python train.py --d_mlp=448 --norm_place="pre" --parallel_block=false --extras=["capped logits"] --init="uniform" --init_std_up=0.0372 --final_lr_fraction=0.0 --doc_mask=false
Each number is 128 + 32 x the weight over the matrix's rms, rounded and kept within 0 to 255. Layers, rows and columns count from 0. Numbers have three digits each.

# layer 3 MLP up, 448x160, rms 0.067, rows 369-382, columns 0-159
064091152110079125171138101073084175089143150094149088148099118180136085128110134137178193028121133112069158124152145162145163096114111163131139087084128079168148162111124145087092079135108136115150105119190102161100138142143103152139159083014080134136154096142080112080105160121091088056142152135104173110164114121150168101117153179116089138116143147171141151116134158047068147173141136107101096109138106140157087140105111088118078135139111147094148098132133107138085167146095149
156062126141170130121098154135138151128147125085089171160104090081118185119106103106114088148179123104101122082115149102117132095127067124138076103133159147089086070124164182145111092087129072118149144100127109061175136103187108108098144138088167138091139079133108139101161103142135186128122173149114082141121160162118148124117114191130085124093080101114124142160165119060146065126094140087113154085119116145085122077089099131143081117152136098131168123103169140137160133162124165
178162115108159094175157093151125151154058117166140104111091135104075123179124135113161149158100119128089180084092098164122131092120162147178148084124115122171086172093124155174124126160160086082109117126152132133140135117186115146105127132149180133175088175135143157178146100130078127122140092152078108135158067163151107084123086158150139183157141136076146129091130134171123091102090177148065106140060138073098069170054091177215145145116174088137177127109135114160163118093146141
144129119098106095136132103106116100173148162118170163113121103166146170161101095121102154163110110168152145122134079163130113154166077097117142103122065142127161133160106098067114106099126133106139081121093122182177100073142130125103111110117138144127077176122182097158130138072153094147139133175198192147072130122099084101106147123091159158087064124131071129162106154120155162170131170140091128141109083113099117174166141085124110128051164094167095179131152112142134150098116144
103104147081165119147141177131096178128115139152139095135126098107101126077139151144134061131169150111112106084090168120187112103123158074157089153131114151138167151133093130085142107140188194075102158103163105096100127122132135147122170091122087156162070086128186107094131113112137045168185104086168173109148116148080138132138141088162088137119104097155079136134140029098124176147133126116052129109190094147129126098128165168152113145120149076180132159088131072096106133151114187
086070093160128136068094154154186118129179116127132090134103086097167147131069124134159115136156133090106098122109154102123119143143090130138127154107193103126163131123104146152164137147105106066116110094132110154127075125114107100154143120090174145141108103093085152086046138165152146097081131082070104204166092042134129168118184157117144133139097161087143150112124174075079112122131090103178138165139137074139129159136128157144151138141096123138167085131151069152112116093142096
184176104104151116163108148085112076112135122197143097176146136036138115142178143068091134069132137125150115098151127135149139133105122164063169145146149116130091116158139136134130100166136100112112136108141119163096123087102176115151109132113113145125193105116132098150130100137132139127139129085147114157140067092167122152115140137212108139139124118113117111081071172117118127133089164103165146158113120128194212188143057069096109048106091076141101139158179148142156154147180127
123141104148163110169073104191111095165002106116168206153161103070114122153067131186125141154147110127092116076149145164124103149166084129128123121194087187142136142147103137157127111132141087150138160122176129101112131163139104155103136115110100075108138120170051074128150122102057137130137106140150130162131108111090119182109110128195151119099132150181135156127073109091153105109104143188197136156200117159162106168112149145112142153150069148117165130163136102115119101127170123
091118109111092124123167114083101128087099158146063143073142129123155136160039128151143174122089139162111088075133107103151138174094060089155156122157144104091150172164122213100128156125080194140096146171124155129143110137102143104081085130151155122037166151184122123143162187125125151096172203100111192157099162140099102136093093101196169171123149151132076100104117107134130218091141132115161122129111128088120103138111088154143103149088119131118140180126092069160178126095106132
095131159183130106080104122140140134158129059102143133120098163113110141117118106091095107144126146068092091121113106175161109161126178083120129144078168100153207085138136124090155159110069200193078175153092119128092150091121125149085163144098195144122091129170113125128115139162154078094133162130152083134094101113062164104127063101131111176155125085135065117150096078098075102094138147098168170093122152153136109129153092102115141167180115179124120100099180077140126077140159102
080103176141126188139106167139199104135254204131164086116106166107078134131123112136138098136122147213130132100103070116103119118154139068161157131147190164133110130139136102131180182083076215164127057104127220136078119139140086141157105076223128106167115119157076152166104097138081088127149129137184120123110075174164103175146100140113158181088113126155172159126120110143112105138160146082083084129120077074112093209170088133177140168135126084047092071099115110138133140120147171
087088101167096104103096129117108105113118165100179149123157123151182115159140170124144121109122167136121111037095103110146129125161125094119111107135117163169070107165111073201144119151171137087123144102166092131084085076105160160140122136117198115073106148134142102156107158216108100121076136139113105111121187111152129118180170118089172104134102079142129143122162130149087078170195131111179087108131107147138094149120102118125109150115145173092107118117124145129212153135146154
105083106109178192135129091083094142181146201185123139141125147166128159105129188120110123178114113154167094139094060144069116111114137181145127133139151170170040084165099113171088160161157124119157130095062093149099123098130145114093134179167088092168110086123125089145101139090101136120121174161187144067168081110174146154158134099093136140079162105138142085168141103168184139147146061089089109101123118120134177191136118116131151090138090143117062107121192100123113091179091142
146116058202098129084129073180128131102067112134183191159169124132159134144132190132080121155112179193123151190108116140106142131138141160072129102203130117107162126185165132127072056161125087151096145102139186122184108161142189129160084170158157114100053184178188103081150163148066147109117138194042218134094160212177143065082161140153119132153082131159107097103141078117112147128075114151169131155141074137153057138126152179150098071099134176119116151124172146090089109153172196
# layer 3 MLP down (transposed), 448x160, rms 0.0575, rows 369-382, columns 0-159
106140103115164110103142118169154080103134102110143168117134138093116139129092172088104105163144136193139109082163123121113107110114153096106131172146098163117131144164106109177132164112191159151087181135106140161121132130124185114108089122171134156101074153117132138201103079101162152167098131164131100101170157144117089096098103078168132114182174111103121125151132052166154133144053146137177162168046110136155169136123165173123169120132184115149120149106138128163153159122107104
101177151109097146131143111101119108140113147175126090117112171169151100100108129154168187123077104115132107140140113145132137164146197174096154161125114110167183204159126101125145136118141192121104128130143130200060089164079135138176113102170090148134105169116153114166086112138094089135159076134156153106136112107136181163124150118145171142191139143091164097113123104200121179132119125143120106134166150119119129178135150169129182097105094209151142134157131139157119120107121095
110174114146057161069110157176122163074168112097127143151136137113146164149136140118084092161136156126128132108154160178105164134144098134111092135115101123058181110104186108160138109100153095122151134147116093105128129152046101126135124105110135051095139094126148094126095117110140107126140133096102130113095163077115103108077157084120171090145108110123111094141136160098146122154168143114155109104177117158122181125111125108106100109167113142059126138146141162119142145164129151
107096139083144117150128162083107168100128115139146141130109167125129114123202116108155112117125133084085092158115154098150056066090169146148099181131181162148175115131176154174146169126115135170149113131141154080077177173093135140146119129186080094141181096102118134093105121151165127117116167083065106125164127130179157141155075157140096093167150131147155137088134092159164093134127104103157129176121154147163168092094117143115160110197081162117105079139097159124113105136101123
143161115194073134153131086097120123135151124154120161072129175117115112194135123086092139065121134129121119156163086118080151137175100164151133119134163165160123102090179144178087192083082158143157090132101144136116106120108054095105113151129177127116181103111076141146129122148120156119112177162116117168093161142093110173068092151123146140142113213081145138116089189144101081117086130137136119125109154088081153147124100123136113129106081181115130109156111163155104139121106048
131158127117104126170156123102077103108108174131096130110122147174115144119184147125124149103113122173128109115168122129118114125129153153107125110134104171128090107128112116111088097098093158167103145164132143092157125100177141150123126112156034150124116145170127134141136169117113141165137165152129119073090168182138135089138131056090103134154131121147129138116119102144149159135150172140066137130130139169090127091140144079115135131114162159103120121138067187122114112193127144
164181113119160132067103136088137145103138094140123123144162122140152103157130116115135093097130040115159122167165100135182160125123156096093156143114121162193129117147172094139120131162143079159118109047095148146159137090080164141119137142150041107144173078147147104154120151115169138148122154106135128183061187135170094122171146187202075124155168119126149129185069143198166082159109138148135136189098087181161189173158120074119134108098146087153086165118125122128130108123127117
155139200063148155059108126101103127148131148094136155188085153126112151087056069121159182115155091101046182157112082145143092115065110130120132160152163160118127147127141149133094125108132170134180118099176088096097173112141155117110096129162153140094125096133146144113108076078081175126148132129137126096106060096101159096143131133086095126128119143066149190104140111129193156222159079069111109105081094118170128143103140109115062168170141173139086121103153155205095155135155115
173060044116168137128124153159152088150209164135120107112159204144066155140160112120092163112135129098157153133154117132109120188128139158114100170128047146156156121074152094142148117117177204104120117106042144138119182139174137140161169099091118183152105114076151121078149107151131175072107176098107107142144131131061113138124148104134138055107086110107177113134207084125118156162168134116186061140135111101142126167160168183154124151145141126178102143129108136129169121125133089
139141112083156156138147121126159161135098149224174133148134058108159109121131139063187159108132086126098144098199155130147132086093144174128100112202112131131148154103117148095085130106196125095148148111147085106165094105099154111172072120086067102096100144088126103133094110124163185172107130115148107117163149187150110072139149138156124131137196134129184156069151200175133170143145175153158101156093134104126122154143144125123090086141176142126138145108138112149117193147164135
236165204076069041188150106097129131201111179139121124101106160139097145161197072150152141134132137079089154107199101140186228080181059131117079129072107081119119137115090143118136146130109117157208175159132163177147135105135168179135137137153127117023147123071168054197113176196116148084134139174096153183113131157132126102163172156133109125134099083196162164083081106115071078093110111126149142103068084132139136109186167145171118167099153129134091147161118155162136134128143056
119124083107143084096112110151123109156165093109144148106118125131140124118084129138140174142153169103047152104114097085187111194162127174147094096118132085141118077114108137143118124109162123084127158189107106137095095174189102138098124178163192045112110163136107116132122079217077113135179112114127148181156089147110135107160134165149137174129131153087181177119151158117129123121154114170213120181117117127115127111101107134095118159094194191159116150155085124180125054117123148
085156090114148119186108103160143120168142129135120176149093151138147139177138171138078117215172073129124149122068107139134149165092098143181107112154187144146063144056188081107129136154146070119127205149106165132179088171088165122151105159181122123055115115076129158165057118119150117154148134109111113131145114114000124090091094152084121104133115129094198168165128140190133128123191166157096129122078061100103164076156151084170054112140117137134154193130177105162136134162191082
184085152140085090110117129160077140116095136067192058147130155107062162075141162101148090129155190102119087146127157106088147095080163116105092110151147142092158111180182174145205084103089152129124121080118164105131102159193075186123072215133223135130116171144141173054117171086072095139103162121100111122124140171144174107151131083091091107136123134128080069104094111126119106082125110111086110200181080110190160121146131192149110125163060150156074057171150220133119194058099115
# layer 3 MLP gate, 448x160, rms 0.0664, rows 370-382, columns 0-159
133142158157091111103150106113116123139107115176138117166116113134119091117142101173097099063124119159108176156136135147044168117164162162097133169142132112127105127173167142085143163117104066176115105105100147112111165104081170073168105130103088122157107131094112133100127165151124058055154176153083102190125103130119145174136156122126148155077151133098121091064127132112100151086128169116120121209116183106131107143156129114103159178101115150156127109172146146123109167078136099
110156107142047196053079110103164160136156134096113185164139110110155103156155136161102085141089165135113139118180198134104117159158105076067099186145072182090202128127148107156147152130138138178154122087084130116110186144110127088125135116123110112075105133101104119115153170158153099095155168119154119113073175105098155185109162140171151118162124124119135112160165164157148168140114159130116147130155155168134175099146165077084110109124100155008116139094152119077122149176136099
143095132116127087183157158164091115127130148090139153119101210129112081104136077053122181162093122130112120094130121121165112139137130055086142149131135136147135110128145108153104146145132165095185145138120157160162124083153153159167082087123130131097108225137128107149088142119102137128157091099134187121107145120107083130132125123105125125161122110159115086150118157134140139101126085172114161183147007108175171111114168171161147144200158114136146134103121131057161109104169115
139103123097084099150123114155189111081115138156094201116145126124071093117112129141120177102173158114173130107078141135118136166077123116133161135156154160101110147173124065142132081145144121144060069142167199179142143164130136136097067098129057117140088113131141120197077092099130163134092138081100116113121109124144136106175196119107152175102115093125168103127147091081154133140115097080136177107122129148147076131115166180154132107087156125161156153109167133101098104100164158
110145112118091147150144146160166150143161076161121143125126062129168085157165071162133139076143139128175171129063150126186156133096061094108123147160091141125179150095149160102158144182148132098142111140071156198112150144090133175098160138107198139172171012105111117134134095114127126135140100091120124177137105070135125155100115159142145085092177105111136140103086105122101115104151180113185170144120118099144129178130163154131109122110107092144110099146185131110151130096131151
135126141097112116184164162114063106120140147168110100151116130111133135159133141123081142116145132136097089086151155129103108147150089110135091114123161139154110099134103127151153095143139134100118129147158156160066202174142114148104098144098173160131123149133078066114175119153122081097159118176140126135171082150123111094137126106080153142145074105110162115107115123117108179118121149091113118081111168102119122092068114111085131103139109098104177075107099134110134149180124165
128152107135109174113183139110101068097185083074114159168124112188141075141079179185134189155111082128117132218087150074123152132126161209078185103125132060089095168126148140111114135134147079148110088099161115142132119120166185144118115055163148202118169109154112154125147145159137140140104155111117144055158124086126130115101103133185090133100169145202111145118145163139124191127137118120139159140099127100139099159133135071078139126122150080125131145092172148194167151135144079
143109041123132152132072173163171129140229150140181105132108144127125144122187094125122091117142158065180133160133122161095098154162144170138049178118108137132121113097152098155182134115162168122149069103067109132095146135167081165233149106117125178179077118090125089091109089156155176086101130134163085137160131123110158117144150090131112091098085162086171125136120132156118162150136133060145116126107111145136128159144106164108119146126167129202102127150124132129140125167129119
138124126137109134159181143100103164134138106084109104112151141157128140116122094163106101087097114139184094166081153125124139166127134138128100135104140135098114171139139145133194103091122102147168167073124147130154129156094144102158126094204156129135118114138116156096096104158052135128147155164137097083109138084113137155112117134142139166118133085071091108085126064131134143087099096143086128133163148125048125108104217108110191115115164058146164149130151136167167095110140065
189106132185177164103126128160082138101126077153141172104168089137130188132126199096120133148187122111139158105101156152155085075046099203144162206190120070052140138127110151167137149166128126053151083072117121125150147143091110130104154157111198113118155123084082118166090036148097117126125158102150132110172134089112145078137116030101203172119055106120101128198159173127164129142104186093086139161176096151087070173103192126162124098091113144088232145085149152125161099171163147
111127110137155122133163117209116093134154088124070159164133114093107169146105107122125140160167161079073162198144124152146144141160133145151156123106123092122156061095112131095160172080108118110109143173108129117115170134160087138102117188166126097131141145148101131102124106142104154106192147131160139150149092152113112129117162143154150141145116153056150161122158142111152123095106129163151101150106163118103124105135171114088114148104147131164123106139117128195103022068115119
114119167129107205081108109109061108147111098129130122090126126155114083140136122183131115075146124113144097120164094142091103077121173090134145127117112145117116097134050099119121157069085216126170110086113080189124143121168144125149145138125138100117103099171155156119153143120163141092136109079178152101209102131191121228167093135159114134126140107161126142139137087136144153134129085118217114143135129081194172149122108143127130123071077096149110085168146150075104075115122149
088116042123132130101141086130167091084074095160120173109119099100174137174152162108134147185102155138113159165106145144122091118110149184101110078145120151103165205158139136157070100163144139147153139162130107103201136179032214096149101087157140115068096128151113097126163140181085165099156089175091194162096132123155114102097163151147150134154081096143135126131146109145114140118087113184200099068122141181079084167036131113151103113100149161115201104084163113121086099186147181